config = dict(
    d_mlp=384,
    activation='squared_relu',
    positions='rope',
    rope_base=6280.0,
    init_std_qkv=0.033,
    beta1=0.95,
    schedule='wsd',
    decay_shape='linear',
    final_lr_fraction=0.05,
    batch_tokens=[16384, 32768],
    doc_mask=False,
)
Each number is 500 + 50 x the weight over its row's rms, rounded and kept within 0 to 999. Layers, rows and columns count from 0. Numbers have three digits each. The size before them is the row's rms in percent of the matrix's.

# layer 5 MLP up, 384x96, rms 0.221, rows 284-356, columns 0-95
106:467484415440534531440554458533454472493532544501494563456588484453486395553495528430525472478528454604467509546524478545475495407459412484547544487488516466422491551523490401518452545435511489556508499465392495485513561500585462528466470406603541532599445556568542575479510459550518513612
107:455492524497580535569510549511398489571484506533664505440408551435474489584507501478451498584529506475474546502615425488541423535449491492553587493545519415495535474514481472451503480518550459471416527504518485565504507566545453522569468492523459578517534482447539580447576415511503441416
117:535533550482483556468459523505572523510478411482466432591508511439478473506519486598482529512499554458456504549475494614392633477467448568551534459478480469443369508536472517467412488441486531533463477468597533456465562476514515443468555468530582541566520485481412526593554478432488429450
112:492536517471519520554422445485567495537521480521516531495540509497532437465552467557419527451424625540465474517494447524510455506507552468549366476465540484519475459522471416438499573570461418613527548489475526495498505524508569480521532591597494549494565413435536336448552464504542541516
104:510449485548402499527559405561486476560605505468492568379472551581523567481513498489552438500483529549476521500415490494540616428451423458491469561461489510499581395555523462505462558575449497520477518382452505524473476425473414545519470492574467526553520529429474483470466506525440570473
103:483539507550446497468441540482573475500552444478535531537561486569541383512480560433492442511493632562460525537548551551586538512513522538464523497539490466518503457397430536498456562520365460448518498464500566459486518483461645524513471452506427528377465515468551542531533579507500475580
100:520550506437558462391533580460510518516382484508562550490436544406511431553504618499463537551446539467419422504489543555477462505493418455424530445483457552476489478522504529527531549447619509484460471525483493472498493507408491480458498438512492524519665578449524520569530538561454490538
097:514502483562527506453510449640525547505444520468481560542534515487422450439514484525435500481458404523508450446468549419456481478418520504521573597497512565444558481570474509509495493520482548538535537556457452487608570443456559495460567517357456456421508477475555475485479476362447503561
095:546501506458505457511590544514457452556523419526518439418534594552603573498490505463494479527452508530480568507507440460393614428488530426527449519503515599532513596496426488516457465494512471588542571525531480503418478432398477455540479490501541435520514442509500546533595512391549537536
104:486529588639506449543461521507534580518502433501497439475498415510443547438439529435530453541529486521469529454511560578396453506483484580477559535622549479539489431535468489450556563487487522534452516432554572528575501574476478479467559580432515496438514387506431458575465468464468461496
102:477563521509405471479466602475512546494468432523491582450461427411507471506454429491432501432498478496529481544451526544545499457415477489453530471487565553494558489543531504492496492491519505574467565584565431598343629477433548442552490494437518459545425512469483540523473525417502489584
101:500435591532411503461481549482451489513551430488539436421516543471496521504461427556586507509447468513565581423534398523506460484403552402508492489477391614491550451553512528556508562605517508559562468527447473435466464498487520500491547500581585534427461491453551500537516477472577478557
109:459506475616480480549471441526576494507538450524443505509524368471426510482518520540586476455499484489503466420556498533467504509487462547516490504488509519453417548428471451505501582542483463518556357380505566531499511508529566621439498435537531580479518509508495619532616505556449514536
097:508539585571534548544443409480546493508581494546568529510534472519546474509486435563500536517508470482449480572426592442496436472449610470554464558431488555616477483434451542504579467443477459540559482466426541406543534465512564512358526496471529552415435434539490506489500496536477481558
102:482448442519493524486555544507534510536442502493692436487557475517476466399468535581507448593489578555503530469467454520520451420552488568518529504546593455519516480585498398551404506492453485517445503405511539456543558516436445492518378523525528493502458501543420520475525539509482552560
092:528528511481520531500491449518529380551419508441539459514537469467508461503525463529422471495573517558541490495480578513558530458461429492573577532413563448493521482532470508446548404552517418469486482506504416475466544529442639558502614552448593453577421513452441499551520538393528513506
104:529502492498432438477529549509562407495428499580475481563472454486584392414456602549526547482495498537541535425391408526423512569501463473479538517468432547542477474481478521434534427494481589428427552514456471608475536543427559496560508504465472540456528558512480523414476576486538493447
105:405457500513504463479532604429511493526557464428464450482496499553437441521575418444520554501483469536526568563399460518540441465501548452543413479563485471531592479451487485537442556548538531385532517493574489521577490568612493443414452504530458510508561548489484415481517435533524427575
093:546495533466549412448451480461412414507447485403409484575529474601509509533438521500460484467481429544527450475539434550458486505468568401499486396502512576529506508519487562520475495561480610496509530507535494607488472531466603558404495497636525463529547547522526510414508535527447487526
096:510628531516461464499569486540440532459561467498513498514444552541463492455469565469553520564452489487538481520592567541507348582409568467477509464455461453553560477471347559491479443483501447478491547486447499503433450516477481434458512595457528488442451581463395508470554502463539489533
087:519477461473517539520435560494509536511487530469431522474632524525419476523460435570441539553474469428476480508470541498461496523482537446465532529510556539466471463499487508502513519426558461410529521492568510443491505491483487613393524467581541531505538602411644499402596495554382547539
091:554458533403467400505494503467480589552566542446475460597547536568468427520486502526501507591460524520550469516513422576475528574467486485517466360465502546558414489450547461549529485445518486549489457462617563582541572502510449537526509459476413475489489507466397454531433482564550456475
104:383527506477564403500493556475561498532532468526534439486562474488520428479571537517418426456487571483528508459449504470534527547436522466486458482505548599549552586446539426513510532432605525502499545556536531472586505577457659537530509524464530530529450455453562495538507422547548412456
098:536438501529513580508496434476429441447526545556550530414552561508485450524515545546503443532538490527525595505501462565505470396433516440588519581467537587585483418493426544499559501419431531486440520566544559512482495550520472446510597434492545533564515479521448411521427527539443552589
099:525587409481483453569484624506542415496573419493425500489466541494559510545551553448410502492587558529490505444440519479493502508425462551605522482529590546564478538429472524422457426498463515454468535431469487467504510457514616504454586526510554559468457456450567535520447471498466564446
087:474574553454532510495524460529450501571565412492539518558536465588590515492548506485492492478518573545389452520517489509476469437526564528507535373574474519499595484417394551533542559496425483525475501505488521421575440448533442437446550535536493528486538485364561506510492458525384495496
087:502485440525490425449514496441573427457539438545478453467548547545508435592505453470530548523405431547493528493529415439435581489506560415525383484497546568513514524558525490508491469597501467485415502501507527425513452450469501479543583542473615592417445495482421426512410521478514531490
080:572400621489504547467497531490546512550530499439553429546513482503441454604544513514510502533474473521492370496479526475457451454515518647594520606529594517473445420507407490444464531491527510509502495546498518564564558487460502430507527419549511513400479458552511534476462474458501553417
103:468524540439422481536527484597554484492513574479522548355401481501486541502454553461442552469472540540649509506457571492549454363421439504525447542480562558514493516457523554499436501527502449522521460506475472443496551504446532531457494513493466573457488478498546523466473504603457388412
100:543494507474558518520590522475570509631557518521507531552428569472529605518414470524475546517502556531464478449608526508502459511511517436547545477595425424471549483516521484519467495521538440426552445456455451524483467460493436441457477474471378592434461526454477619500553603545512484523
091:531536434537519544573487423505473489592500477562486523558524576472512483510503525465461449441566427547510477515460446510553501512419520531530455540532592545467463370493364473368523504540506551512577503548465481431471485575530503443489410432648513546493495518467473446565460486432494514500
112:413403578499472471478560542407442474500527580485400584523491481439486502460487459522498521475496443560495511423482524500522545510491587535549522572414396490518549463495580525501566565499600582469434504522532453479504494516504565535433485458608451493546523565506566471486422601476416514545
099:536425512467508484507512546581453424507482532614533485467534411530515462532455426489509504470482368500515449497480519507584483545490555401457497502490553502520472536542415568499403522449458631380586562507474577471500524564565529513516517460521537514432408525459489516413455530518458486427
101:460453456461537470567443551496536470522494492500516499524521595579500490435503449425432496590506487516469458535457480456568525547508554528598503465513407536506484549462474513494457548504606477531509485593568444504396471394507507493456508588493556455416489498544498543472570513512373602623
103:520526560471356517561438547397576460536431540512505438448405556472436511497583463550508495470536554480513491513430460597577513549470516518462526473487533409540531547444530469460572527505440523537401459508450452460517529527507546495496399443459528474511558539480564528464646486535555495509
104:453470503499488487472530468434539437544635555347536535485563504489459521540496473485476469462514498502486404503443524539455564452449453504579522569520515527455401511551433540492518535545513494527617419566503515435556500440419491550415528553457536465510530504475542479484414573487437621528
100:521491478606467537434493494510452455483557525457501529441396432475549534541513578470512493535487510448483468530478505512487489458568506321440499513522545549491484500520548535522539527595510484529476512396544519363457582464519419569495539399520496429439522496471549445510568457457433604519
102:526429444450520432424513488472506524506509553589519542566419592572522426523583610550446445487445457497506461435474521467495557504493551543563524463433476443466358514532454511502510439401532584504503450524462468489518568391442550562541455552496507540483450602433539520497476459476503495521
094:481549607564589502513513498525465504515583486495468524501489582475514532519463402503415512426418485567553449470480575463527563511458437464381471465550567498522476524505485367508538435481523602512537538449451493525643489541568512517410450507447512429501512501477471509530462456532558414499
086:649539380573499467515512475515533544510452488516485458564551529437519486567607509476415529502488540529564580507469479625407519457555551495437528463422547456498473503580488477527492508479519482489539524484485510585424572442463453417600462512541429570480520443548519462547578483523475500527
094:514491667513466507494492504477499463459465552508518485544522505442488453440512384500383490540536524515491581477558533487476598557439504475400506514517457496504475555455499622383536579507523556401512553548555575603512480492408585526503505549470514521532495450549521542542552548474478493481
103:451511506467564524452477427502402367512510541407504498476554521493500447498524476563470538458476508473565586556470413527463468552532501463457517436422451617511527521518459519507533478505536468487485538474550540447497459577477584529436547515519603572561531553569552487531525539513598345468
108:481511541481537501596531525569530464477481519470501512490550387477471436536480508471536492552435559500488624553524370612516519456472514455537526451459448486541582495650531443496505564542529533361493404505434530541543524486506473479550529454481446491532443564480505461492553424463469497574
111:603516588477479476575560489564511549529506518577490515469552545538507502458563522555407451423496499503545439439443365532443539494486530438468465401496570510559470547471474497505443494445501528400477513440529487515511486548502515476469496419498464530578614586406437582484498520478576413512
101:474462517513513507559490633555474490594519383446599430540497408537463452558539481502514488506533486510536534491494487549480490463463527461507505557497488466545549402516511542449462544450620532564592513531600508491501506512479439450555526500526525411443531424526501450396509495452493519345
095:570508459603520392519561455560443524487494555538545471507495525469442510527440510541509462517511481378534520523484587491490458533431424370505561538582551478509545502473543490485484515493542538490425510474478496437574549510393466602562543484449555519495542505394461583493582605498446524501
097:512539537379533498490444591475539564528505396439549459434472485416443509579496526504527563497486521510580478510572492425518500509503547529512600436415547561549577533427513440482537432496486483495409488544552505526536412486511505548562555516472592565439451472575481410546457470477466411518
100:451570608483448503566500498625479537499585553448485530483482469444587488445446465556491510484428512547453509527516456605443535459496469480432522429563482485417466420479513557473546481576450501530446496454508491508427450538597511540434397544583496518530523475457546579410572468456555468490
085:496459536584504553480558503477500553556559454538518446505487453448539436531375493463552560445422550417594451477455466545468531393535526430451461508530516545554533506605534471518428506527508448544581510588431551507448570424467533494560479374444489507482462512529457571489423529547487519477
088:513410487524494479491546464412491508568531508484476606459440476598487572519394469496492397481496491556467557530494504614458574534563535476488581533502442565611538484499426433519449448456394464490498508497500467488519395441543504509513551451475549477467540433461424505453396480570539472487
097:484479571504562471528435446435570414477481492491486534472577589499631532515465528451414528518525490520474509514444600504493516538458591524550456473419544552524495597510471492395459496496515502477509490445449499385532520523486509383437500494396491550583591512528533557515511516503455403442
095:511503502494480533565506523604493545530506557487472464486401499455477529483572525396470520521482545570550428466547534576488548398476561568389457502572502516390603541506532531438455455526502485477494486565556510540511501425536543359511522546434480566494558555419509425556512586507484518492
098:461524438481403458487456595475498392441516535475513509518510513501570597477498560476529457609485392444474523422486564460519516427506479448477621524510539379545401530486495543401526506509456608480416533485509485520479541529535441470533555470589446506456495520537510445481550474440483522544
098:598498438449522571515562509500461493591446539565473555543532534386483453577534555495548588517546477419467551490501549483458526479410508389540489561617492588465495497551403483460466430443437503535529548497447427521558458505533494464530503564471553484503475500561520472485518582428472424559
100:548501489479461552457443530495484436562534462473472471424456577412411551591545527502390525587515449545571478608470539449452497482451423468472507454473539442430499514425576522431496437529580491521554465478471453423438561518523541520544486506474415494497484603537566522605456439506526487522
106:506477599613460447491500497613436526482545529529493553537509544504522429450616540466507484538531555431473472518519481474503581453518498450495514598585585544504463460475527512502549529466477489601494454477549541412534460417435499485437409483433404576438489467486505530555567569464533491585
100:473524481528491674498431485478443530542577475507492591493461579483444462576597551527459507492478492571487455517441463474459515432440626434450510492414444462447489505506453508454543498498485555454482412491514458534524520472574435585463546470533584466515435418524486539611555490497527533500
104:490577512417560443443515476454463426533572447492485469488576481512559463496478428617476513442571500514477385511487497484487456462539414597585510476560507571458525470524540384550486495572461530488512529427436480433462491431509507539460568568452553506456553506523488476581575618455495523525
089:504450484491502482488533440558549566524495410359526463557538505504528466418676520522493416505511528551592462593532453504537459488479533495571473517526548474451427536400539509572510511491469574522494463488532563508390560532532535495455538532486532543500452503503468583465455406539492466410
091:408508526459593483531491521591483541501522478535522440629526503533432539486432471487428472640459490463419405514469513549512473473423555458448555573508645514538479521499544566454461488548550464537507620520510509576487466512410492498433509513505496444488504503572485522515515448432497429541
106:501468516512623486530464480565501464548524523474420492427497509569508489584465509459474444483493467497534495510407478514520500509429550513509562524521493561480551480466457476400432569585509497487549483498525644602484534488398616448565544459591490446435458576478509445563547519478615501484
082:532537562567567517535581395475482612516508531539409510545521466471507570477597509564472544478498520529490474440477463498500597469564470475556440477532419407492405552521513555469474477498473531467490531519480546505428482471429508505471561503605495564387445520617590543547538448516479489570
099:484453504496527402465447518493441552567606508454459445582489496542473490433504486514504457503573483540383506512548495533525587506497430531381473429454557418576468530475446484532528466551492588473482571558413511443600483481486541480439427460544510466455511584542474567548567530564562442494
094:495562477499494467432478524588522557547550406474546579469542537471565522417515413530499499561450438554501458555472527479532472527491375547471424473519558521593539418506495580475415485478570464466510516450439503419467468486575453454409549426405489464517430510410549464536495555526452506453
093:503539456502495544417599506428417518590535479517594497458593461538515471399482433537448412610532470632528484464487579510533457420552453424482516473541549464477530564476507459532458593488524471562490541524537524478505474480444446523403501510504543480590501426457528491481549538513516571562
094:459470573507497498530518475421509540536498383478486546494571518465567558542476466507452563596529500525543456380468486445524528470531543539490433549551459493453559387406444395535530378517539482538545499540544454451508405404582502462478524511531493621563450523536469495507536463503533487483
110:503499465446462612418536546500518446491474485436491551486437541403528498534457467500477443556455586533509397607501566464548502506413455480497592482536460462541440483521517575450460555526547499506502562360578384611471446486548479557461516460521548490492564487561497444509505516497496463446
094:498374556477533527463522597500526493463465553559541472521465527509572512505474478536399384629475512488500521502510453543456581514451514534444455507529483448495507425511577447470560487503501466465482509527443529631502523472483402479575500556410437464533510610541470426517590471465437453540
114:525445556501520575531438586431454483524415563465460504482476573509479456559491529448532590464528393446454556498462559552546495479500492435416495489486427557472441541463499483444567471482545480486475549467450525504474473552559560468561599534417472460469481499564505493464597476481389654489
085:455444531546555502611511440472471475521525512434495549512534586550480596420476535515466506545577456440563489513498529559502513451446548352635492486560492514438458490509472403475517520508420519476523486488475438499519491495500535599422464572477429461481414563466521578497425559520502471417
102:466504491417498469435486528546397495482544532545474488496553418484385487479551427481500493456503490454578523475443528537409498451487440507568514576463487397455516486476545432562421595533546592486499400497485539527477458460508555518515481394512464496552499616578497535622504459518478562547
091:490426568529505561554481508573534479535493496399388446644414469527549462490441473447475554472523535497492545650500467486496562473516530455506525485457509377472612560530492540502452525432446528578516507527447438521563523485512507560434531547447526540447449530524503492439457442527451548548
096:452470503470460445441521479486451554473477394490448591476464504464413481500628382588524512555503561527543526464505537453512488466528551594485443509507528519500607444397499534508566494519511483574395409410467504467541459559558549457513456466568483481538459490525444565486501612519508504525
# layer 5 MLP down (transposed), 384x96, rms 0.219, rows 284-355, columns 0-95
099:487533594487570516516496456437527503555536409664449496462532500487517546522479419530526511463433506543452479524555560427593502616515449481444523497443535483533455518562446446499457491477474561500533399524560486498480426505584590451488569527540482506502531477462549482418491574525459502366
099:507503496531580504575576436408490471478499540484582540489531572428418441492584414505491538491422529456454382482424503476462473445546522479531545546529539542518431484558616505585594506474446412507483538506449403432560501561519546500519516433555526483528476441543465544552462546462509570520
113:505472550526440453528491461560425566532362502504526524537512526492477497506427532553535459424534443472533604441483462450444494528421435620522510534467522524490443585393455518490464508502565496578487483495587558469553527455520476602545597504543472522467526602428509509461441485575476426511
108:491422463438515455550571516426526488538566557512426522567462574557440481572516569533573504446516532540560510432517582545450472455508513515523437557534515564465491433532420547466519482525415478436454582500549509486533475493553595559522347564512488545467558521386466485492530562454554523532
104:484550457527455510480428559502430475444499580491500509616491530553483464514532527489509583527499526463634459518544435518485524544538482532529536408504630429433563475497618592486545403396502500478500498554525479536564443636499577501512475465465510455506437478526464435502545461486458514523
105:537461441558581546571514540506489472449567484511549487457479467495506453511491528500522503397416526526514445568504391464596470464425456540486447483571555544528482530527503517619533478555565499575570470602559577415533476418502448497519471500525456609524558475474500534537408442557564535443
104:555397443494430497524501454493509617453513484506472439547475517397495555406516389552554542545483508502505545471545467556504515557566506407484544428560413449497603545361415511513487469504438461520514501443537574517503508434469533460495543581566475478553503433534490464522417523514449495503
110:481592555492436498504537482458592473468462591522576510523520503477489466537320515405458527514473448350468500419546433492471456536476534448504488469529436559439447517439413422612398510547517489498493516497507537537540521587493542510501477500475512522444574459467521469514448496536462462539
096:568506510408399426533462504522502422510585554522520486518437422515475553503511414526530516443455552450433587637510505498468513549504446567442519502591442544531483480516513497591519548441604573532461536558555458529465519508375570509521483451541563510519522554471510512447486430502545466570
094:428482367462462444555517535530504517421599511520441389475488541583557476478536482525503508421491579562528498478490403567419533447524486522508479500515437535569480431516474482410502505497579507472543428460502529455507543455461491493564520532460573367540577441538501547472480503533534412586
097:496517649547528524491539445481509433476500466523476430630503483445524588451467482593549504498517550529529490537497496477470474437483539532500450522433420495491498439466472408460421558579453485446470536461521471529619471534517461530537489445498548475530593553551509380484528585441492596430
105:467496596547472577488527414520507562514552415473574560457586445452512538481443586478546539458464435452491497453466466544522431496507558515548493519581527506469504472522492482536447476526459572545481443529500516526460385559511485546573418513456595399498578469457502481406468508356466452457
110:480565475522508684563540481492583541460521522516468510468502546565482533454425564479593560502472463529488460576537502488498432445587566530486425553419569458494499530549511533489521442472467558452511509429437549455482554481558414515367469535549451416483584540550455463487476544492507529483
106:515493434509567588535442484465463496450480543503563535409369524444478497500432595525426491512459491468510417518525545466520467519525397579489554504433595530473476413486492533529556577486614463518543468569560455451529518515519480463477454509627483454561565495480491484569442586523491460561
100:581527501543516525524440370462487536447580531491529470567401581520507464519497497541534587445451574522577527535529515439560482545475527546417520471455521432481459560411556481517508545517434494410496494623592557475547457449556476514640532481505516459507532479556554471530585491503532525488
100:486502575482459552601496475447533517516632478481560475573427469522503594515535504515508512460437494492468508532468455425631435484520513416436481456479455524492516468438535471481441528480529560396596449409555527533499538525419428431489486478552436486406430442521498525538470412515561452483
098:562619547486535528504486489398479574488536611496579534537519521652433487539537535475436541507430491503442514447537507411546427487546544500525397541554512459445570438512453521498469517544554476538516439539483437471469549591537518508483462532484585420544567492475590454487559517565489476505
095:556473536573458506505455529533471593501500509562444559406502469399478535473426492553476465487517522456418585517572464518471630438518464538538580497477523496452510486462457572517451453504422570496432543413350504495454472487540397442483563516486454512467492467426481562582484511469498449454
097:503575525474522461452459456422539440430465461466519405493483426473480471452510561590476470517566546564517545444349493466488427434538494482466490569445451526498475511568545424546469480526471484470509504489424532448474484446509467542504428586560390468454494478520442427536495413412537424412
098:393464562446467430491500369455536390528520512444448536417585513464490509442498455594549429400544545523537503508439552476463528452454460477531515500439486480557543527595509527474556547452506446448425457459535525475468504440480492444542423456533458452479570589537588512517493527459489452582
095:460519553515444513523552486473532515382505524617497498498489379506525473552489553531450530447471486508485416481580513467536605508487477502538420525552499511490523475546511487579426457464508485483445588583589449564507504422417534379471583431409483469538484469419462532445482493421542496553
093:493520553469446493560489472558483517515542579455536515516543401495468401475498469617559471576551511481530467495519487492544550440530533457477471436507443493450428433410477511404584530506459482461515622606524422412501443530528650495558529479536446474512487462503537549487504502492539602466
108:514418527436575485491471471467424436571531546468516520496463425560465536575492461465559478549410538519440536424468490494525491470438492514472479433460425515578524561460468477489543439552443493473479409409368447471566520526503428416475520570420524504433519533524567518564489519486558478371
100:552528607562543523471402482485470488439404406393372555492407539497516494490477551548442429566556622503490535520583495462546515507566553449499479484511486590509488502549549540519541510509502468479576513548489543497501581489529429504458540453558468526550548486470476445510558370496529542511
094:530459511432543561444591557494436555527478563519471492478510445466376516491525436460469508513575442471432530543542563532512475462500552540574454536524441445493436495368570487514423513549484524513567358538495478525506458528475482440631563549576472501520541491463502475447490527504413525412
095:548492573452506426500480509484486399381543488487547526520512548471501467457497483444502518471569527618520516499545474492451462524572456464505421528496486521534467487451422555532518538464475512532548530538577566540336573460549537553435497462433523577379460490507628436517554495518567504533
093:536508545554507557501413516442525471583552444567459547499578555496500550511523416521551522485453509445538459485532555511531450542465483510554555526618485546527490458604559414426620499493567472455598439509536544581507410407458530577517530452457552531532432499503435465491495434531433476514
081:548529461550476538486506465548529553370519532482464477463525552498454560501529511557568473449449471469450530521523401458545554535508514534505598534527542485527425522486560553409540470470541547509446361524468432531545427553529524506472510518540502493526438472455560430491357481428601398560
105:462584475458474463473503554438513507421402483447535509536463511475694506430416498532439567476540398509425492505558555510558444561498420486547456545521512481518482564360542480529499549524519461543450502510503403547530452466549508465522504455486555489559498523394513502475465528528557440518
099:497448386522591431406525490473487440550509517487567458502439487534521535435558476481531515480508535500526501524383539591450490413434530515520448537455472536527547490572499499603492497494453521601579438597504438533608504537548465485562523567473485506503508540601493364535450507523533459489
090:617507462573513479477543536569459511490543522484492514543528514525419549537495546482614475491475557379399555506469519575456509509603548431559488453503519451550503453432523497358508507544491495451422394555438588549495463577515540505465449535515597537522530499463553472480489510446464519553
109:471497496551484517498533515622448559552476388465509591511537556562543431469467566529434539486589497528564493451492539432547617500534401556530576447530462536501529571430538459577526557509441480462513462498574504557461531413428539426502451495456477458461492453533532463524583549483574500561
088:510465495553541470526464436478557445429485421524529495499460423590412468376510572409489482516543592548527416517448471478471493586501520557476572432566463455476420502590493469500476455515550548545469518515498448546493449506542474595498421418524561504480476410480480474551537491591551569428
098:466511455552583410499492617496488465465483604433471508521553500518452530499494565438493502493499484464603483471566506414569579468445484526528524534528458464516512563453505499473442467435407463486477430468471479524508553531580443497516532596449569416541627489458490547382549414547545476486
114:487562460525514475522599512455501497497441469489539494533666466489422393565445416386449570424482454507444512486554492493490488523525549525497529618446461511459468507472513513449490512423514558450477500454551569536577510429452513472496422545508435508501564457529594519526428445465455493406
108:513516543468549504560580504461511454547532464578551411503521436519449463524526451556523508528504559479395499494485624490496550600449460475491469492540474501476509530524566576489563483521463399483516568512431507519404331523486480497534421525468493486650426503503570483492528580465544516503
100:470512452386455441398542478542545451608531523498454500487495470517508431461515473468469499477474426479521596541502516529452524606533449486469533457467474444574471544498427547574470511574517474459450503526506555530489497522459539628485520462421543392569495493462492455536322497437537482520
108:504492527495469437438466453491544523480436509507423487441468488475499499578592506513424499581474501343558519456428481593469423449480574472549540525511475497486518507432553415447518597425465552553538472565487469571571481441512487471419545485492444503472558462550449390467511445435537554566
103:402565622511407489473464534487566487432505467520468575515449541436494489344453480543482468490498528455404461611490561426454488476494500396483532483521485536532447489518394468531522421493455586518566539508459472447447489421474551612434486541451517488518529513523469517488504452482489534435
089:538499550473489542503570539501546523514467500607404560508380441540545584501533431569436468469505585466441515535555371546451463539428467457508545521486520595490499519520471424501494430505486466452447478525482572478509544544520575505532573476511577463560547555477508565441490436571522542382
087:421556511525595491440472520505496509444424508543460466598464513522531480463543440509503509565512547502562560454521442463512440489525470465473523449525413527461480457516426477426516416481503494505557527482429589411608550428599467472513480389543474427484497434600540539460460457635488483506
102:521536471472501545479514544591425486499419565512517538551476456497518561448539464440533504580539546547513504519489530458510449406569538486439507477492380594428544500547522564592554528500551411536558395533470563500483533484525574502395460496473468503625471436556564453531402521472530475535
106:537495497416395443467437513468492514572504604465507483520447494556524466452625441444469515575415545504553502480498410521448540458478508553492493442513495469551472438507456463429536557489497460554491517501390547513457436621479468485556560466445473488508402634540486482434525578556511514474
108:463424552497420463471463450506562538468517548470510544578510558522498516361549582565472537531522411524530446515596422452510513574583475507457513473456573500425467530429539555511444511445464498481485451504547550558502495455471555478549463500541386537529434613411463555555495566571506476510
098:552500365545465416531484411434379484494466525506449505531429519424435515445471478532500523479509491552500432435523458556435460469480403436488453478545568516473473525495447436536573484475406497579572484555541547497493532372524590421505520506433476475500430519570483453512535567536530465527
095:446544551437494441516456451472456546531485522498546441450505468474483391411542533583466433563629519544422456490502518518563443486551548453550516494352477520492446532481505435414536476432502444497546577467478509434497519469551453548534559523557548449400578565558544532511424513490494470460
094:531520508465504457623460504557507576415615486421500579455597556511506498515453479429537489432482449527499443538453535608455631473483535506546516478489464516490508447502505435520561458430529452558498494571563345515459480445511476474505464460529496520588578526530521431464515488468471572526
105:497620538512537505477395397489465489473450428501636546551549450424446521505562524523489514489539423539441493506456497534530496584468497521478563364447523475466498546504424475473464485516493474552427549541635534551501551525429450488531530480376473549457555496480508442498548471571496516485
092:476521618456495507474543427456546598566535605460453473439471494518549430498515562492505485467582523575468484498512490435423524539573518498532604494433533605407441447515459582408556438443465409426515505457450536525501445429474483496516454559483484571529491515484520497478523495512481618489
095:454436463609506489537517374545533550459498535621517507550509587490546552482456503498484509513536453473464493494583447480558476489529477487477474495440446506579576546541382399519521517470443493464508515552559538572484561642450451548540535531402473624522500469510494515542477458502459529441
100:556536390521486561494455482468468528486562513533483555540417495489551504500519506541457433491493431528468419429475525517446543532438601420569547512566486470528435377515542602467506444519502457629515472508569471474545526617497523484440494502422452434592431548474521548504501461558574484469
101:455598528514441591491560427508464496501449503473501531492460492435489462493527494524428515550502531544526421527472474423452523420417506515484424514460473509543490511548498493430508531526532504553570530507517477530408449606707499386542518483518599484521428505507534385531481556547490502478
094:614489441489516551483620457572509584499525537551563414482515512540496489480459458472507458456509501438482506611583531524526469532528532484461475463441482523548600461515527495525464457560533596434432503554422538506486497622544516567551498549450558485444474424448518553548488453470369448463
099:495456444477488513552482631602541448489511562387444443415530528455476485441419452585538441544517434448526461473525441554467501468539574519482504573449564475571506444502514479465437454507413458502528564562537407481433477485490588569522490452489428551509552499549571553526472481510409513467
101:528483517532497492557384447474465330540561521419503435561545553506553441493538537460521507610485516460500528459474566520574484491504515485498540568581504485492456481514526503618523477466486557573494524470647511559524479470471462461412478494513555492510486404592438482461503582534520489577
104:577569501545513435482485491375492455571510493576458441567498513450464533470422431464555529481533692511521492490473489404453461571576449525518446454539513430470511522560465483535529467529479422520613500463450557509522529498471464486473493580518529456500452543488500467546393519528526597541
098:469507530421570536544528449509468492454532493508557530466533565575452507504508510434497618484480475512526338522523418445525355512493542519453623424444577546541527539513468480463543559497518468497522513481546571556554556528438518518550512485548552491509501381544541426575449471547458508472
094:542509583490463579534585582499590462400566540547417484495448511545533491439478434421588497570584533551519523548551433454488450557451572535512563426407510527467437487490474530488482564528552548519483440524476484522535490515508442487509413508486528500547426522496488489486437514558479670484
092:540406525455461455491439546464510439492455636563443524516484495553420529554464490584532492549507516451400525378507534493532414495501504514446421474557458508533490567474487570543474498545528471449439522496497535491571589524554446494487491521579509500578499459414482412491551523406562614537
102:388534494488570497485482457467467528517409478492480476506476460552600511547540476443497461487485473442471397561431442486522434361530442438564599601481552537472523482473500511532539486490505444466582443622476504481452524514540482504528510475541376499523564458588549525434546491497595497474
083:419532444489581499497482532490474503509502503570499499461461494533496524556540600490471506462548423546456517541439446456501520393474416527522565537490587462487578456441487501539434643468438448376516411533523526477512456525509542459483395427413549473564551423525534476501479466494563412468
101:580397592473442516533512468467495446555497531441438410452491514467534483451478477507482554429507490594449468511553446553490538497491455493428544615470441516496423514571585503534506506540623488396523553453473589543592491557513529506520446468430544516488427497545432437516465554555495521420
104:535568562564450585537498510431516452386583472448533471571510572426515510605515443537511474472445577465458441465474510528504389485425539500530481465548457498440520495513541480476490527463466513469430463565528342455474445455513476537409559601521536487543547537510554518458427512425521479529
091:557551446437451421451503510451474391492478467370538488576497479534507511505428527500490455537597464470524481475440485512419463502422425483424541427537549579507503396452496550440613490529459515517482369511476501531462525574552473443519452523516389526533493460566437484527465518559518458510
094:588518491544493444572397540504403441502561584521511389530488485558448512546516419487506448556415533527392550484483510455468548530496499473442499479508540499434428442496611477505440476473564464532524475465528477446398521490515530441488531477526520465476602520440412548535475584609463440500
098:569447466435492505532577465543606512449496532542442459519416417486544579551474444414601455516418497529474535584626454387604536517492528525513461532465532585447564508534506516458416529518533494526433503520538454521568567460488531524488470496527554522472518618467497533494421517526474494526
105:415541533518467475602542526567492378553511568454430519528542407600562510438514523477480477538524509532480573396588504493463532469530493545450561591478518594541513492512513467479464494399500491428536433501526481556525551524453556489535444469458473551556497516381440538410428518456501488554
096:521538545464438522469467534602506499507461508468457407476515484507550442492509551429548536359487505578541471594437481462520471560335450477500544592543505508519446447564538494482445497470515476560416512572513473489507502632444577557465528465513492507418500485483512484495543496556605544546
104:502494613488502567471403453484491547536510577518570435473534537462455413525488475520576489504418535494464468573444482536536474419534547500436474625498564524564478521569505551508582552374412434493469491519515445455507540428537453578593501401490528485582488473481506443444525548480521493469
092:504468494459402411545552491559470548492489543470450492531558500489489351511468510439585527410564527561429479530442412391423397442469460516502515567475515517518517568487437572514496495501511468449465553490451465568472512498443473440535593558442521590518554476534483523534547542426474487418
097:509409521463550528613569536450531432401609531531534457510473524482487493438446437495443499506532554517419532531532520515388546507469464383564516507564564505588520479512466550502489459527519475500464490492490544451409490489532487511519464532522658584466571469460549453480388552496539464470
087:520579467499409491547428519530517544515585473564519474467476557442452590423531548509537512588619461504466522559460488458471516451495534496482505531471504496374476513430487536477471573475464474526478453499527419431402429465474456421590573473569579497557620451512504536553458540484511561455